config.toml
n_layer = 11
d_model = 160
n_head = 2
n_kv_head = 2
head_dim = 64
d_mlp = 512
vocab_size = 1534
activation = "tanh_gelu"
norm = "rmsnorm"
norm_place = "pre"
norm_eps = 1e-06
positions = "learned"
qk_norm = false
attn_scale = 0.125
bias = "all"
tie_embeddings = true
parallel_block = false
init = "uniform"
init_std_qkv = 0.0371
init_std_o = 0.0
init_std_up = 0.0371
init_std_down = 0.0
optimizer = "adamw"
lr = 0.00174
beta1 = 0.95
beta2 = 0.98
weight_decay = 0.17
lr_head = 0.00663
grad_clip = 2.0
warmup_steps = 229
schedule = "wsd"
decay_fraction = 0.603
decay_shape = "linear"
final_lr_fraction = 0.0
batch_tokens = 32768
seq_len = 384
doc_mask = true
train_tokens = 194600000
steps = 5939
dataset = "wikipedia_en"
Each number is 500 + 50 x the weight over the matrix's rms, rounded and kept within 0 to 999. Layers, rows and columns count from 0. Numbers have three digits each.

# up: layer 6 MLP up, 512x160, rms 0.0783, rows 213-255, columns 0-159
# down: layer 6 MLP down (transposed), 512x160, rms 0.0707, rows 213-254, columns 0-159
up213:454486484546526468507428507486510466548460538422514456470514521549452495505435564455508466524440509471545531498534500516460504502635491459423446424359553432448454509520443557576503389508510516552526532439512507469496447520494438476474479530506509536518521487423571514500566454469476421511478432512465542533530535591412493435550484454533511551474435508615472397469512486584559618495488389483443397445537458480493460442533545485543540530540527516527551395616659494449477523540572541
down213:536501458499485512543479474465477496424504509541506450446506447479467520523519508593490411432558453441513456550595496449460499555481583539468605519576439512483472541399486451592419479397408537476531495550479475425473469585442452513455548510557501638469388440450411460450434547510474455446528580551450498491487472499626498526333448463574514534500447527453526424445466497542477476540538546471405562620487601521456445476512544471575515465424512534477484431472450544487474443479484475
up214:441479442463526478550503512435443448491523525443461469472498478538490488481452515520461516502538483399441575466498515597501512505555450549563370466503549470521478571425474447552550467467421602542431515459475483452623475398529606457457483451560446494494393537472547530466539496494459372416431428445496434407511404509400364334533514381497569470519465493569412382453456519465400511549484477456494431411449473315444500478459457514546564497561554455493535451573473396592442594502481453
down214:580524420468463551473482624425482505619535364552488431431563433526530542549576525498472514579512410468563528567716503450443572545470410451456624772533405548517457550470445534499477466531427540456570501547553433410542677530507401564429496443562576492540497448518563527574455494527435524589518542393512387562474525544463420496482481463596476549463498526401516549450450438547472480555548504549554461406528551490495467508543483577513504515440530589561528520586526446560538441479499511
up215:488457446473487586553528564465460465469471439537454518538546552626489587540577539572410479428503481527456521525551564415475509503508481454453472465555629522550501549484518479517529448551532435521505496511526487559503527504429527559573504524559469589525555495472539522491536423499486551482487439525485447436492511532452524528417502521591434509549546483532475466596431507466545452484488384403388373540363547440435523568461526458497556559440494558510524550552468525484539452553527424
down215:472406533476465444624576609541567513553486516522497472560504517463568486502486471520503583480444532537568580551417486459488517578543599546505529476646526580501578498589545547589478445495513478505516521471485454494499395523432453528543588457455399464577538469449475393590573520575571451453541524465507519475541586482517526560474445595552484528441536535501491499470559442510490533426520569509524538588525498457510507490558547580458493525501491508475486387457493556539474551525464447
up216:460517460521575540553514525500501524533595414541595497496476622451464566518468548490488487464502489496447471473482506560566438590560457550463457490527501510619498537459480527566483511579455533516412503540515568489552413459502502463518534429508512587546474445469512475534513525543422488467544444457482497487492484469439549429473509520519494494543572503526453416497515500592473463479543463498509462417443472471489490507542468559494551498496457567502475488524442385482517498565503470
down216:571451511494487391521395543421481550443425537468424461503501576520593522435485511494521557581505476444453459478534458563493475497530536502568516529508430449515519568549467496395578536418536490568417461539436505473561557510494523508479351414519505457498475490443505479430460483479480458445486596503553535563522561518504464565499465483436509508528513518519439434530415551565447566504453590480454528523543547477481442481586479514518409498395445487544505585531510489477544503535495499
up217:556567475455525560501491504492402445479531432470514520518520585449478502494420519521500556601517475551638488501476496520492535476550532499472515512464598512521447466532409564523467408557420557481543544478480434447500470467466507498528450525488517482544502432474510503466564456450504512554460439455436539530505446554459531514493432459573522578453439524534500484508532537579534510507421473503520472397477615546566482488501454368415525522593482421552501491527538486435519491597356548
down217:516445584481504475526538545473491506524396498533436469515515563527557406416528440466520493550462483493631511442483547456430550470495458487504583542425505488576455486488479484552523440522508467529529480485544457508486440524519495498462527522452539517388506510441549539516542448509541571607468508548537595433512545442569490497499454508577425527407489508523527488415487539396461529454425523511642470475477496573505532425516441507463439518392500444445440398433575514552460506436504480
up218:476503498491523487564539491466465487444535494511546528526448499493447543535517492459468456518517492507461411558474503478512479547551509527536467517505552476531429457416535447520538577567564480472495540546503504539490533499521482555467564461471559567501507549557534448519512510444569561509523560473468543499515545544495539513548515613530412490508441615440534493567538475466511484557525471453500458480477509516528495494478479479558516507460463459443407510564464481527566483470489521
down218:450506508487495468491534461518497441523489481495466571546471556488512520531510559571535521570577517559487575484456495489537456597456486502431587524507498501505532510541476539502516470551477612562445495446481535483449476475469481513624499533447515477474466426477437569509583444488513480510506495505599507538468506501561601521565556529523479460455473496462503515506487469472642486484496436514499456527512503537503536496488514530446489408535534523571506521490568505463456571483505555
up219:465489545479509485482529475468486479562512531428563556453479566526540521488509476416459595524461506450544568524408515487475394474506551449426466506475533527417479562467504531463545474551499502524457517491541450480479514532497481537540499498476506613457464474451501491533455478426619527525483448476478548554540479651445470509476506439485452543493393555531495503481525490532522558511595473456524550514527538517509392540551547483532521560430531474540547437505500469482458436495528500
down219:465458501518490536587452469470530498513431465448486458454518490530520496444486467520536429491570474517472415495474492469486495554495552524459450493459457476548494491498547531525480519553542431446521473541531490469472532565523548472449525460548469590522437471586402444481449488536555478456504580467560447510503604539661502455430475465513517510584470475475498393455556481569576433521516478497443452441428497485490459400523515488516487555470494530520517499421524495536469530497502462
up220:402443416401518609478568440453476499506573532500498545514456479532480659442428472477466566437598477457404544488483521647501473529533571549519517468550490447472445486503487472336570599519467578497521542546530509549405522563396522569413465552504573502525531474400475508576412587554551512513418577471435476527597504501571503575610580430523416530506527517503537497583519494454485399536495552413493523493426546507569506538554554495505488480489546556511513444497448458516499504549503560
down220:470465504544489529457485294614492468541505438393498494537518497482615602561523439515509557501537512528490594547454513527490414541526537508424443475464553472617526567458501578480559575486533437555525530560566471563527484609437531496452522362610495486578456552529504479447525593500509404440522512455461479557520468484508461429454481592390502428515518393519471507464507518422418572540523550475406595550534440557543490494487429470492586455490454431525462463510498397538490513549555414
up221:513438483417555459508467568497544398509420459420538517372484495417424486368553545500483507502531498464508496494394509580462509524503536420480384583511538491561432504478493516515529531529533486542425463463518538432493577457467529430507489468500473559507516451499491413506454464461511421473378501513523437540544533460488443425447455542533586670471512530554509413611537533567470530435484546491540370420520592553579459455469488523511527515442469512544528471463525360479487521488440421
down221:508452571497452516471572537425472519386446468528546545493498528537487504512484503524535535481486478517550461522519520543537534542483540395491466446525488420586529482570446540561508416489519573471436534527505465480486466452560416558481540564514446576457486486547467612543416431485438508567513413562519486518493499545523394430517528553575422534502618452499571541542486425536459415469443583582594434601519588437497554488518446441529597495469521512497459577497482465379539514471597393
up222:571616415441514473510610462464540476496550439464534650519476458434483520465585490536514528495527479481568524499430437588491551539516548607541549554597553468578567505504496476556514510534518496470346635405433499479430452547494506496595556507546491521527395529627473427486591603473485446446516443491509338465498389544550480447534405539487502515522478529440459455476590561443504512481581494479455512503515499437494419531494488524486502497446576378476535518496434442517480465527454484
down222:462540498539572465523506570376426594475516525502460491455541444457468555379562482477552452497448435494444393405425511510476506485553459414459532560449560520542496408602517477611510569475516519483497494521480533420462476480518539527471466510573411491540549557553550504458472432549442503576549453451526552443469545463517542475545481538495459517487509500458484504485480531478550445464469507487505470482519508603381443505493514559570482509520518564563391575582500432446555452469504454
up223:469466474376420530482484549484521450538455416432517553424501599486445445416526491504482607550505461466534451564461551502520585488497537484569563558600539509604489546478496472418491512543500490607519601511517425465489513578499577403526477500509429566513537486486591405525471450539428522333478473459533493509538557512469445536520509394493466551526363544560454450536470444476543474520679534442487515556534528490488566481576535520474472605492583467465546637558512358582463478497550510
down223:447478562573559522447393589518512544479513498418491465501516511459475478546490440470492464472512577514625505454532603479560491455497433488491454507464592468472510439437464577449381546564432449566444442444492541527462476503562455591556473529544566496524583448584414403546519420525565501551483498508509499513505463470411502390590495543523519418454505482652572486471456539454416445535586466543431500469467506546469481463463583510524569514427503415323424512510562623473463586494520465
up224:490499466524478567541521543501465537528566404451519454478526540507492496500549410542440561460520490428463423440477619554437449620615481585467492500592621502545512506545537520484480490506430523527482590502515591402604524473479457430595454456505461560533495569509604514557506531465497439540472397490345484584483509485553506422504427603554560629547476459524525571512539493468445594537409526434418545517526521487531518473463437559538524486534437501480496454542611430546403430554436460
down224:482479510607605529473491509600518598523593415460550447455578521548463451491492554489487564471581449629512445519453590581535572558555501328449485432538569453525470556614611486457405474478495505555534559399625555485549452492533421480505502467538469481463511581512485535450576476569481522467514620545624468571442472472596547476522542439472580479558425480557417482590574467524482508531435519623563553607427558510507500541403455460506473519491472459444421633394547516571513578512482422
up225:504477408523485447528428515472518495425489456466538501524477544529512491459504592546511394505458481480514528584492374489503547502552459535476469578430528501425407485506417538599474542488585524546498578541402546485452492588517533512490540539483492484530508532500466543418512547484535531446472474457536421456598467504413448509477479446592556495450448502523464460538465498444474517526564472539501449410435510456557449515427482545521538524447538471515448497515521490520550503489504488
down225:481443513508522495463525604507482537439563410412480586463464483508454496501535517509496498473460550570477494431548556512534409453536493502588535512447553453519443396520549430467455554477517548451590533505513507503548538462498444448509484523494482496465509564481495422407560537514486398518459489483529510558504470546570456477444647540463454428600500400454564503501604428557510473532552604501495536522565430440552509474518487447506622562378467446519555521595569501492402514538417456
up226:432494488530492577504553579496562533492488370389503534457428409462390575521540517450483420511500475509578417592401513540416465547538576508473512498435530556602497616396465452427497521517479546619479533464555467493590472484437547472466516478523431469532540393501480480485534503479498343542503414519536546505480562617464460500518500509507492470513529481607428510465497379624505566456495506530509453472463503540548483495498500463474501452493482448509551584475474456526485484488542562
down226:506443603471588496476510469495571532478451519614524530469461522529457401514560475384493420574465452508483496550534455406520461473571507404495446551507489549496584516630463454507509421572478559393470567553475504553372508495574540491496597493440469504487498496534471475488545531502452597531577446541579474518428551446515499543541542523419534466475455444437510452489502532501476539474462475567423515500463560469539558468463521523502476519478556520490513525416464464440583483478613472
up227:459490501526570485465508545469497556563549406511487536456599548554446552480509489413499429542485441540447364553414432480485424415527511522503473504600491433526538590476570425449580482556486490602522526606592409478528532579460481531437483538431392528470550558490421478484483525504530471472476460396419495531482550436520472517471476459460462467539508476527436528550398585488431524491506573484446473426433507541482516621500569529547464459505450538533558557504464488472528567489516554
down227:511532492569556529435523491449488477471495491438531561577470474536493532580452563469516466502527517480480561536537464485447579523448542623391543465494462452486515439465423456443425543502428584427481506529489538398447452544464480534335482451573381403548550407448502439508449595538574404418532496491578497495512459532519503492495512578462553485483453569511503514483563518477531539512598402546508501555568379487606443507450492496498496474531481407594602452523547536424505512556556440
up228:461599536488548458548494393486528469530493505458518478491523443555499475528565533546457458516483498382601529398562513479522483491582531455452408515549571494452415489409562451440537486462453514509464515485517453431521469563575512567467544471484476521564498438502518451441587518536518429539494523441458494522497457452496471453478452479503515501521518517539513435504499385554434522467523394401441452412503488530539494561443529525499480469454542545618494449590460420427462480514493477
down228:494404505514488517531540508477592429526429414495519492516523474483488500507416505470541465461489495559418541545483583518506443561505460423532503473491549463526416511479481501455453537523472509476497452475463517496567468461397489529615482500478432427538510470526462510470482544520438506520487548484410494498497614490477459540408514490493571481465503570498497610426496476515502505508505555584476486472483602371465481488352528503506565475570522567492501542377484503503448440408456543
up229:484533451497566674502440533502589505435562434531457493500510521455524503563477521569440515490541478466419434526419430561490441626514442500554495501559521501504504558495512488477494553640482506508502539534586483499571461531606542542581492490395526545458496486470450429392591501520566462584523412509469515487481428544431546532513487562495524633653473533529512494501490460530458490554500504517413530569473536531606471534492467438504498528548462454441456570563518442514538448545450565
down229:528483592436488523510578490579480501545564471563457500525474540467430547472487469425485462464502568517554519462567492504455522533511588454505465489455545431446510455565562489487514463475423446528523577457467539454513457488554494467444506426494495512513471472495390468460539599456472495541731485481523415443543511493563521477468568417393467492440481450580541471384522463455447589497515493496588513513506460519518596483456520556507542483504555501539505522456460510531504514531517527
up230:537436492491492547557495498411481469573516452469485534550413534436489510422504492380450509496559471562386567473474435437469519500536536530521554557547545471458540650548424458503604499540434533516417535559530412556539467462582531539533521568476456541538513568431464489552439522551451491519470495487506436472591492544418600509525546456568510527510382625498457567534385491463485472570582545471508525575459538489466464482492476548493479493487474388593513520481369447541496565533405517
down230:597546542571476492481459570388461534600413448377496560606466432522455437455506439433439468560479510518484550537466492567494445383440542407371465428594456508410492519515585483516548603487525474404504524490528565465485483439591536546544492539554525489464498577555450461450585439568547518557597393441526446520530426475544424515473597558483478472554544496577572447403452483490550400455486484484526516476406476509494573503550415546519535549499518424492481511513496545406434549533502456
up231:451455450432540508496494577479533503503490529535585523412532531437473464450430526467513485438547471549438575462480484577537479527500450549524530513457578502556498566529436490495418519526496563528476579459458504551600561454553566467495501592483527430568494488505442401423431568567516472497487449381445479518477491460516506504508481406513511460506469428444405542590469490495526454399516459493564463419531477450509555480537503447454520435499449479417502575504464433503438530453481554
down231:522501530509540449472445556478460492477558543563394544503467480511493576464572481452513521461469494462516418453497508419519501431440470540479422475562491587461427549555440552479534524457464528505546484526571451440463583458574494490451456465602544531523482537497579502512456495599405430572479510490452434491474609509438579548470538534476486500447556458486517468465542513467450522489469509522498536533473462480484475438585368563510433531497455473367555462492424355509545530514462460
up232:488379466419514585597499513445512468474499422514499522420451455484515522483436512464444635487525474418498579488519417540488507531530533536532598579458480481478479379452532485589576594499549550529554551405652411511481478595579482435366456463515479521486485520521416515556459601480478484523483631441436475583593485496520445456537480459493563495530549482560559440556460482458557414561481589471505542516489496468568494495502528458491487560468496511561500480529530505559454444519537671
down232:477506482546360403510559459424432538557510494504453459520330562548382495510513416553475575513425563475557438439366436518453531481526588563461433388555527564513527486570469487461485525495556500511450496423471474500514401507523475477518472555500473520500472515445448465492569495528578556535535488516476559569487559548423576480563603490438471485474499446596447537604571453503458592415471524502607410539567462532589511519569514537528470448555525528514483533464417542445497502502545417
up233:385472523506446523457600480430404388498543393534442522490542600520449501462480452599503509567532480433426458417605438529495559533537488541613475513409607548509483461459498483549553487514497458620498546557588467502492461555522510436515490429459558469550448462438568545464464500549483438540445529514477528513532527523502406403534416487577398497478536566506523453495503441515498446536458466462489512499427560514551544462557471460506536576522467567475525568570442578552463469533558461
down233:553480490461442467551533500349535593521607382525421472471517419468628468452453426521562539553532497567468582523453508544539529495469455467470521573536579479478515509580523519491383523408551518531547524460510425535560521598432498494481523493531487386502477517411552493560492510523454579526521524474578488457481487410522594459391512447518447425462459510496526504508503536553503464452516542525409505533467457501517519428521441540478423518487598452430448519455494576484521434428535452
up234:533559425489489578607495451504429534418567521543595570478470472446487519439501600470484474476539475419446478466554458602466539552553501580484402585416575511454445526570516444577469497529475520470431485526498450498492527488579585579531507480432517457502492424586489511619519487546567566541480502410385499502552435552478478429485521452525544512613409440414539483512558371502592542501563396471444437540450412478428455508551509551470524442415424489494419524534383488616527484512502457
down234:538458514486499517496522553518499560567559558408460560573484532516480563467483516463498533542464472510546550410580527523519406544551569576451492467406531533538529534531549475568453503512531442420453537540495469522450499528461549449448453527526560490530437494390518415533551510491437504485550565474509563495554418597465596488546615517483549563533457474516556503573620424488546454481540436595429436541458520406472544469479482458560510505527497419550449677530520471451626537509498517
up235:451487540509459522461482382452569454558531405424414520508527571457521538493512580567459538490584502539423554472512503504514486586509445552541510589506502532531478538444507464495465422500469460493516534496544506521543485486532523537507515475430465482567491443436439412492550573511564527509523565464401483492506468546523536525618507510517491519565498504457593501480553397510496479563429489459366466500577489506560481469513506483463497477508434447619457493544485436519473465464526542
down235:483476532399536471513452505547475536506557425540501492584440555424526586528606430427492423516524510566510528466530567537452471518463539479474479477482593466522556522548551487563511521562601484472480571468514495559518553506494512549454474572454502562438436535561502491493481469502498508508619463528466507424507487509606499513512586503488417419493522497564498528517391540483514518509448507536468426481456485462478528445570449419493479503484475486431474453478465500595432429511533488
up236:568403573544540520504542516461532401425534530544532495561448477553532469576502452483444509429462469496494474560504520490368441480515571525503464549559553513487507535476530460523449593568445446529495559529494453510622472439541575507618553547522529506461483440418471424438515511511527421448526485497476510469481485460597456480462420500479517462508498479563476493432389497495535500421460408461467471473544552503468553650523450441470532472467503442539427504520585437562564536481534570
down236:621517496400528545432512554459512561474481511478470472556549584540478514433481586500523540542468524494572508516535482517507521510509577478439478491525424441511592450590438546524521408416498504495490495530505436495514510564439520453460526458528454473647539481600554617455556503474578478553460466494492474498560482489486520509496557533572446503544444460494512492477574417439521509484485526470494463590463512529527414377505523614524454466518529475552518466396509498582529501492482481
up237:551476454549518529477479603493411492421558493570469490541458491488574495498503469545443492515499475442543347522398535578454493486544529547504469517513437431476459514580504468573608582503373450517499479490495494511480515491437520522471388567459537593457498420608438536469615593512546424515471474578431391525535583506472446431528439578635613574512535502549493454480444500504416536518505527523554580451446557489534455541481413447525496464511354541571493449568630362482549571661438574
down237:603511466461500535480516545495535587564586466494601571599401448470566460529574449460498441520429443495505421498543485572499496517476500407492505474554527468451401545537446595532455537409514523429425483430519482466464498469479516552524558473411535539476511487533502499451574473436493477512535528598441608566411589551468473561530482505523504409451528540537577447510513462379556446519422543571542591510477533414593508424514442467446534512497536526432536499459460517339499524560445553
up238:556458499448548498470553530507523550428561413500500510490452582503477366464496466553476497501548463400620494533511482535468491499498472486476478556449407549566537503469495468446484534537550463555472540464506509504480472445506540497513460542587579411521459411572437487415498556457451506495476536552546404561543491495450523468445461367539561486508517487626529436512570474433487556461549506477529385503464499477477562479489487505482538511500594462561440536559469524583452600579513566
down238:495504408525538525454490522462573533445439472439445520444503459549412611549532514465494465547549477520548525556483637461494471496510572387462517428528501504484453544551611628541603472508414500393446485537464565465535528511572473535503503549500485463462590494533404557537534532420475533434455478534446448544508441482460528528491524618457461511499516476599447380485498567476527542488523536490401465600433460542440406461580545602508523513446485500455530558519383366437533446529529525
up239:455550414548598532470508455486554541486477539490526661443561426500585525547511484488451381523466477419541498608520433508499477550547519477433544509472511525517420510460506424637512487638514541470502521461549485451524461527456456507522492507470512491505430590529432395439467499475633388562468493492465479533492491530511560492494475509459568442568431417484533435466478461461588503522448533398461464405513510486523517528434463488538617534442462506544429419484530521500463486463611543
down239:475465606496582456555451512482452522560546422560531487516490492540422500578552607557610547435515501537572527422539479483474474563405492651548454480498508520604504476424446603439604474470395512569510418465564541458502471569459494584527459522423540524499546515478406407576421487359555540530601607541538401498545479591492478440478509519332492545526587478533519515395539429497472558539514547507496565602536493528517517530568487527481456520525487612518555543499575489396469544470528544
up240:426445524505554482569476531461444496565482521496430508492507457467534443480539511431461443530443512574505460445479582465538474536432472500452479491444541519436429494517443522570484384487383515531487528496424458538463469453468533459592379529480517512511490508554519507476613513450505465431484390479458360510557479484487493467432505442545505569514431584474465525539559534489534569495523531498543493490483559497524466470483483452489529504517443504556484498468497483586545540517532480
down240:528489502532460439469470540409510512452500540567476452568455465571567515575477463500537547549532448402448451533457448443424513444477521494510591512543491517515510454508496565563454544559520432443473494433434487408550426486519465511510531431514492543498470494443479497511496498501511458530481395470500552564512509578570595521535471523553480517470560577493521426531529538481450467494422470476550509482532553486420496583461517541526479505568505537525426435425445597389557509516540511
up241:464450538437474454483524517449403509478549557505469567499521580454549420449513535525436555547540493486530463526519544481550526555468562430508471442463578507558469434423521490476466471526571476543488559495535431423514427528566506638556533563553479453555455432441502508518461538470544423372488493475463449569498499601531425547450515479567491572483392450543507432608441360503522449553547536448520539374499608477585545456439503549494519465473524526472509453511467477589435404446515526
down241:502560507481472543447578530456512515449610505509527420400537538536547471480516544414478489502421462465443495486489487507474469583490482485519445488492438444471489491560466421471515526479477602416499437534554579495529438588555475587536560569481515564509469434461530430537514450477457409474593552490456470526531558414536483492521469499435483562498487510472445513510450569401490625524527485487471519416484413584527575588405484468529489500383498608547486541471538500525527441512462469
up242:412481490582553472592500505501497467518536476492542490494395470479538545394514576453452531427491492520421496479454472555491503588479476597462487463482526487469486551493530476543585599489414514510456577531531542457476579456610499462509454484502444516550513505500415477667445582521446495518439500492455494522494488485540413409536496490549503598509521566502519460572599561563398604497499438537503533480439615462455476586488489551514526520469471486466489454545390443626516562505488520
down242:551409523578525584523555427431548541468546542467506474561541597525541469512500531580540453549473536520536510504555491455518357535525565555484511411473486473595481480501518490418446439559543548476528612427519546489526500487478407478485460402605470439465532468424509459436554522549493524512443543519486452451517579554503481600408434473498502534515579367473434445499377480454518487497482597616479467533544514518478491532563463442511485500484520511469491461460503514447476553532406442
up243:561471461507479484462537507498532492520466459527461487390460431395528501439514509546529550524476436511517511484433516615518527509441539478522532527347449475434544542515428516480460526603584472505483544524416487429512608449490528493508471558419492488514523510565478526440481624401567503542460363437487490510498508526365551446442436444462506578536552516542531511490536600521519596481447544518520509547487465443492430531560591471485496552477532541578569491502499517445418537557488529
down243:468558435525549470531445449477532467459558466440552475487541508534412395506585516438515536452423486474544390487402478489506650507517554534442509566646521510485497457537491454554449544448506545451496464425501469609499452446531487483547513421565445499466537495409578514517543519442389516485429529389466538503557531446532488564447555512495592476434429506577495466564582474466524521564566538496480460411421476514535440509486503504469585453465512487497480575524444447545502609434483495
up244:427532533384566483444547505499479520484525478557518475456567508609573591384472443523473418503541486460528460436531572552506610520461447536486523460490575527472468463541399496529486607418477490541527508447536441545511517488613491472453505546497588379573380492525551523511543612491505457552485508459499476605597523527491488449507537411519520540547619480483427591444499532433570531588441521518357516495542488392561466483527524447499503485426496476493454494492518484637430603493504552
down244:529383482538539517508507389472468504617511490495471497598410511410479496535543478564492611499313559579578482522472479512600565540532453496543487512489405508524482564455576592573493429539500608593439580559590565517582461481514506533528462442494504449527501514431493527485413486441589446547499413491564586486479588475512486541524435474533424575461469591531519490459452453507461502446448559512484521578547523381516488480310440559520503496529431537555529479419418496432427433469389517
up245:507480565540534498555586479497448434569455460454475556479436485477485515465514534474536522530476489545475410541432390526446484501556554604543589481468540435488496485489524379476556544545411431571518531580474377510503567633525451544519468459448480523446537570467420449608475469422511463512488467479417465497447477484529366458455545445464576484565487495466564494553519503653500520518561501483389520471476611448520495523532563491526506583529413517424485440480480454541532505459445529
down245:462502458483453456394476484528454499505450536566430538441489472487543509529464472531542420584533405495524463482569497549601483556460474353506558513515551489568458492481508562504427510477570522481508428515560419469470503440490522391452422557551531530494498547498490510438522499563466464518537526429448577512526470628609461506533461475562493436546373448468497548407458630482426547537534524497497453486482530475501426439513443463512483535567475453587497500567455491446560396489388489
up246:514385447547579454513414531398477525366670509473478557497553443451571500488465455602460461584514439460491470647583419453447511596535477583470535591481569517472522456438456372603498569562516463516407480559441476456547550469422549554479527518467574469538444516476573438527522488481460530494417535449390505512463458488522541413366540454587592511500352523495490471481518486504563480560558471539495506501552425433468521528565572554502513494536587484449454532432498501561528471474579516
down246:408434510571554456509452557627404538514452524465471550560434429477585585508459522494434664579462473524523524563501477517403465500613487502576501410447478552502498403513549590505523581519457436460502410507486536542414467427545469561418447463462401481469426403434511460450463449550518500418417570391532499382527601525572541375509593454539428502386535482614482546495575484489483430592503552504510421436436497476458457562541535514493413487517499425479509521521535530464446573533464494
up247:476437562479536500428504516492486470403580471570427486428543401467475482534420485570515495415508453447338481451494525525547485473496492562530538508512535489492508516419525479458467514555404517485504569515576512611532527481502537467574508520511489575471503454444449446497563526505498458539519445484439390487428461446551391582538535497504540509512511477478485480461526497541606516523510489480455565410524445374560582554566510426514523483519457564466463534508459452530530495514487445
down247:560407509460473463477485499499472527551448535461542510526446544492529514467528489442580441569544468551570519502483462487387543451453471470473505522495490438501486446498453466510576474496516522512496527561450453468544477504512476483534489430515433474606478587478447526452478517523542466592519398571410519535499418485434598560530544514523458402465501515485491520534490503510433525465512446531490519583428444543363456408502575457522497512503477448497493434502422545422549437494502469
up248:501566417488539551545485543519516488556532474430481502461508552476483510518482482476473475573485448547462561505514473577502498527504472552365514548475512532531460566500462463514519494572456546424460534533533471502583520468429508476475553415469494543535511519472480476470523522439513483521477483461509515570484496502523495434491453477486448560537554578495446521491481473514486461467521513437520548512442475537500499509446520538486551555506507458497460503565450463460547546516513482
down248:515525582478467464541554547473498525447450570452480463536463509555566348481479552480567490487480536506520447458493506531520509526512472452553583459480498519433501495507513444462564546505557485511553503507502474427464435556481518490485485557486522506499480552493538431517449475460544491466501494531436517489443566532470513512490503537541525513435452543492505572524494495497513542532417516557535522489529484529513552482595521528504533563443518528488474476461522544476548544560526487
up249:572478479469508586487533478518525460559521474498541511542412522502394535477509495547410572529502499443576562497482475551539547496594477509497521465466460530486469531610467526475471480521480573510451564530527435468503502503471490421507490507451512600547524513454448451461418447421427476507478469433503521476547464522492511479524394421491465462491487537504419402515450477494492465539527529485496497469389520542501453508469559469465552535481576517465530476624421498586519420515479532
down249:539473557498551454489468485461540546469464507481490507560473466622500475543509475505585556576530544458454492499461501500476473494428540559532473581519503484601451508544539459503634572574502494571504429490470478445582424572480566434465447458537487528452512549549473544555489507557557509510549599469475448501476518579553453496440549623505496478507451482489505506470549550543486522509560599506403475539557514535581487450524496545515495542487501509545433525378507616486485556591528469
up250:533462483495472451437555487457498506511482435463526533419543431604501514473542539520456487463502501491527545522592515590598591521545462455524376519488499444447464449580457501559488492522474439478494553538614475482474523495536499458528533594421430452519506481456479524455506495520529540489481545498484488498540514480458550544461454549501511521481535499494525608483479505499479405540468619533485476480455520406540498537497550415482558485502522453486498513515567515513397479486565483
down250:504502514487495527511488523536519550546547588519500542529504541588507557385506460525446510500568463467557531518531508526486497535527529527496521519544537464559498507534504487493489465544432566557428532513476400428547472542477515552521559451481619569489447525443514470503543525512495481501446581496455505529466501473479515462556525548516465568508422507522425457499548495462570479471538571461521445510463551571475493609494440441486488474601577543490484513561524449490523538516455494
up251:478386507494506515580478530509555497483511517543522536486498369535441510406602474510478549489452470441493569542466521561436557529487431443475511512469489492477502464432454503407496502522596523498509581521462452488460447444510493476457442452544542510541382501489502499488450566566486466451500385494509447495523510536547509514448595494527536468530496564540568384520528482455489593513615444465456503473480518550521477549529552487507496481389489426454415564528465551546487542465553617
down251:553540581483450604515597516528621478442509540487467551536544574430499439525438549517442450551536532481467443469519504429500516517536415610498545423520608436470471576560503475455494492446440488492549503526531443498483535582464452514475488463486536556438534481544457409515480506503459503499541528490556473418515498536497495458468474599491512561520472394536469508425473474490500413527529567486529466508588484448543566504464508505543432496580434575445510523502537461488502472527521461
up252:371514454484516496487516559506465497496482413433539475424523623533401495476547503491442452472576485445502466469401506537460484566547504474528569501540559535595562529493506520501457579487422559511507580501509522503578560414591507503465465466639495458537428541505517483432567489499490311538498461582439503520516527459545534442441472487535570557555511478525422571505491485515505453467454529523490437539362562493477482514490484505483467483562471450439492455516566502508454536535496549
down252:497481480582529487442474419516498475502510431591508470492521547533391547475436526472470470509520512517487484483475492548507512496563554379494597472558515482495433511534493530450474481458608515467553496452494542517524439398522519485538505384549467498560539535537511519358509485526389520508427514537516440509471548492488481535383507587505497554500491545499459440465546363522533523550434493552471466513579488591453457438497517489511515469435393425528471509416510429472470528431393503
up253:512511523516457455476509476446439497503487490432510572503488483492501461486549520442497544551444507575526511522509503515488523512530567518455509490453528466449532508531414518481506415506503439471493597539463478458517462509520444479506528487490517424539497533436496436473480521513475497504506485500402474566514520478488509490479377492561507578513509553521431509556527490557541554476538533517502516457432492483482519553407461469470521447551539497434485497551480468521447444450424489
down253:559529530422490543533560431583457563494504560569570535503471475550489490512476502497639453492571442475487513485494567518481479497533481543511512454532546468560502529554479550468529505497458473533502520480563418455546497505555573471546450474468489517502509538552525494485491457455552495530545502411452404432470454516497472537546439469515460578490458472460458547543505515462501566398517520470472507514468502452567505504516469513637522524491542550468511499468534501471517451553490476
up254:492510475479536518524520493483428499572448526482519543454472502517436457441468488441461473519454513446617545536436546544465495488516536466455459489516509474469408507535454521499528471435499474522387589573504409470540543439488493474501508523457496472518500551425539402511551557451528415479484529529482544510524521589511505472530451480544476522509493590472484436528510473452487535425474491451503555468457514541429500534444544558490478496532520477597506497493415477470458476553431474
down254:526458503543497428467602575511487490469480431564518483577504470442504511554528522498525545553475539492474561504493488456435434508532438549550589454534533487484474519376444503481464519485482547464539445476464506478479517463506494485502497525540507528445424454586446384547486464527536603513555431428538428564451432542478465511475558438479479455470501468523554503502594553518455458483533440450487465550439418495523460512487501533507509527478470471472525409476492496468410527543492469
up255:401483345443497519500525456474513509473598499495470486507572493523508481450578471536436492545590421404473440503536431499462575409640452593433478615358451482461524613391454535428438420582491456541403528572541445532452515460526611462466392547481519511523494510449549542531543504544487579454455520400513513593679489464459557486455423420597466481462447495434525576537616443490524486431593455458519432474517407477559493480559536535492523501483415493507579576557419531556434519556591442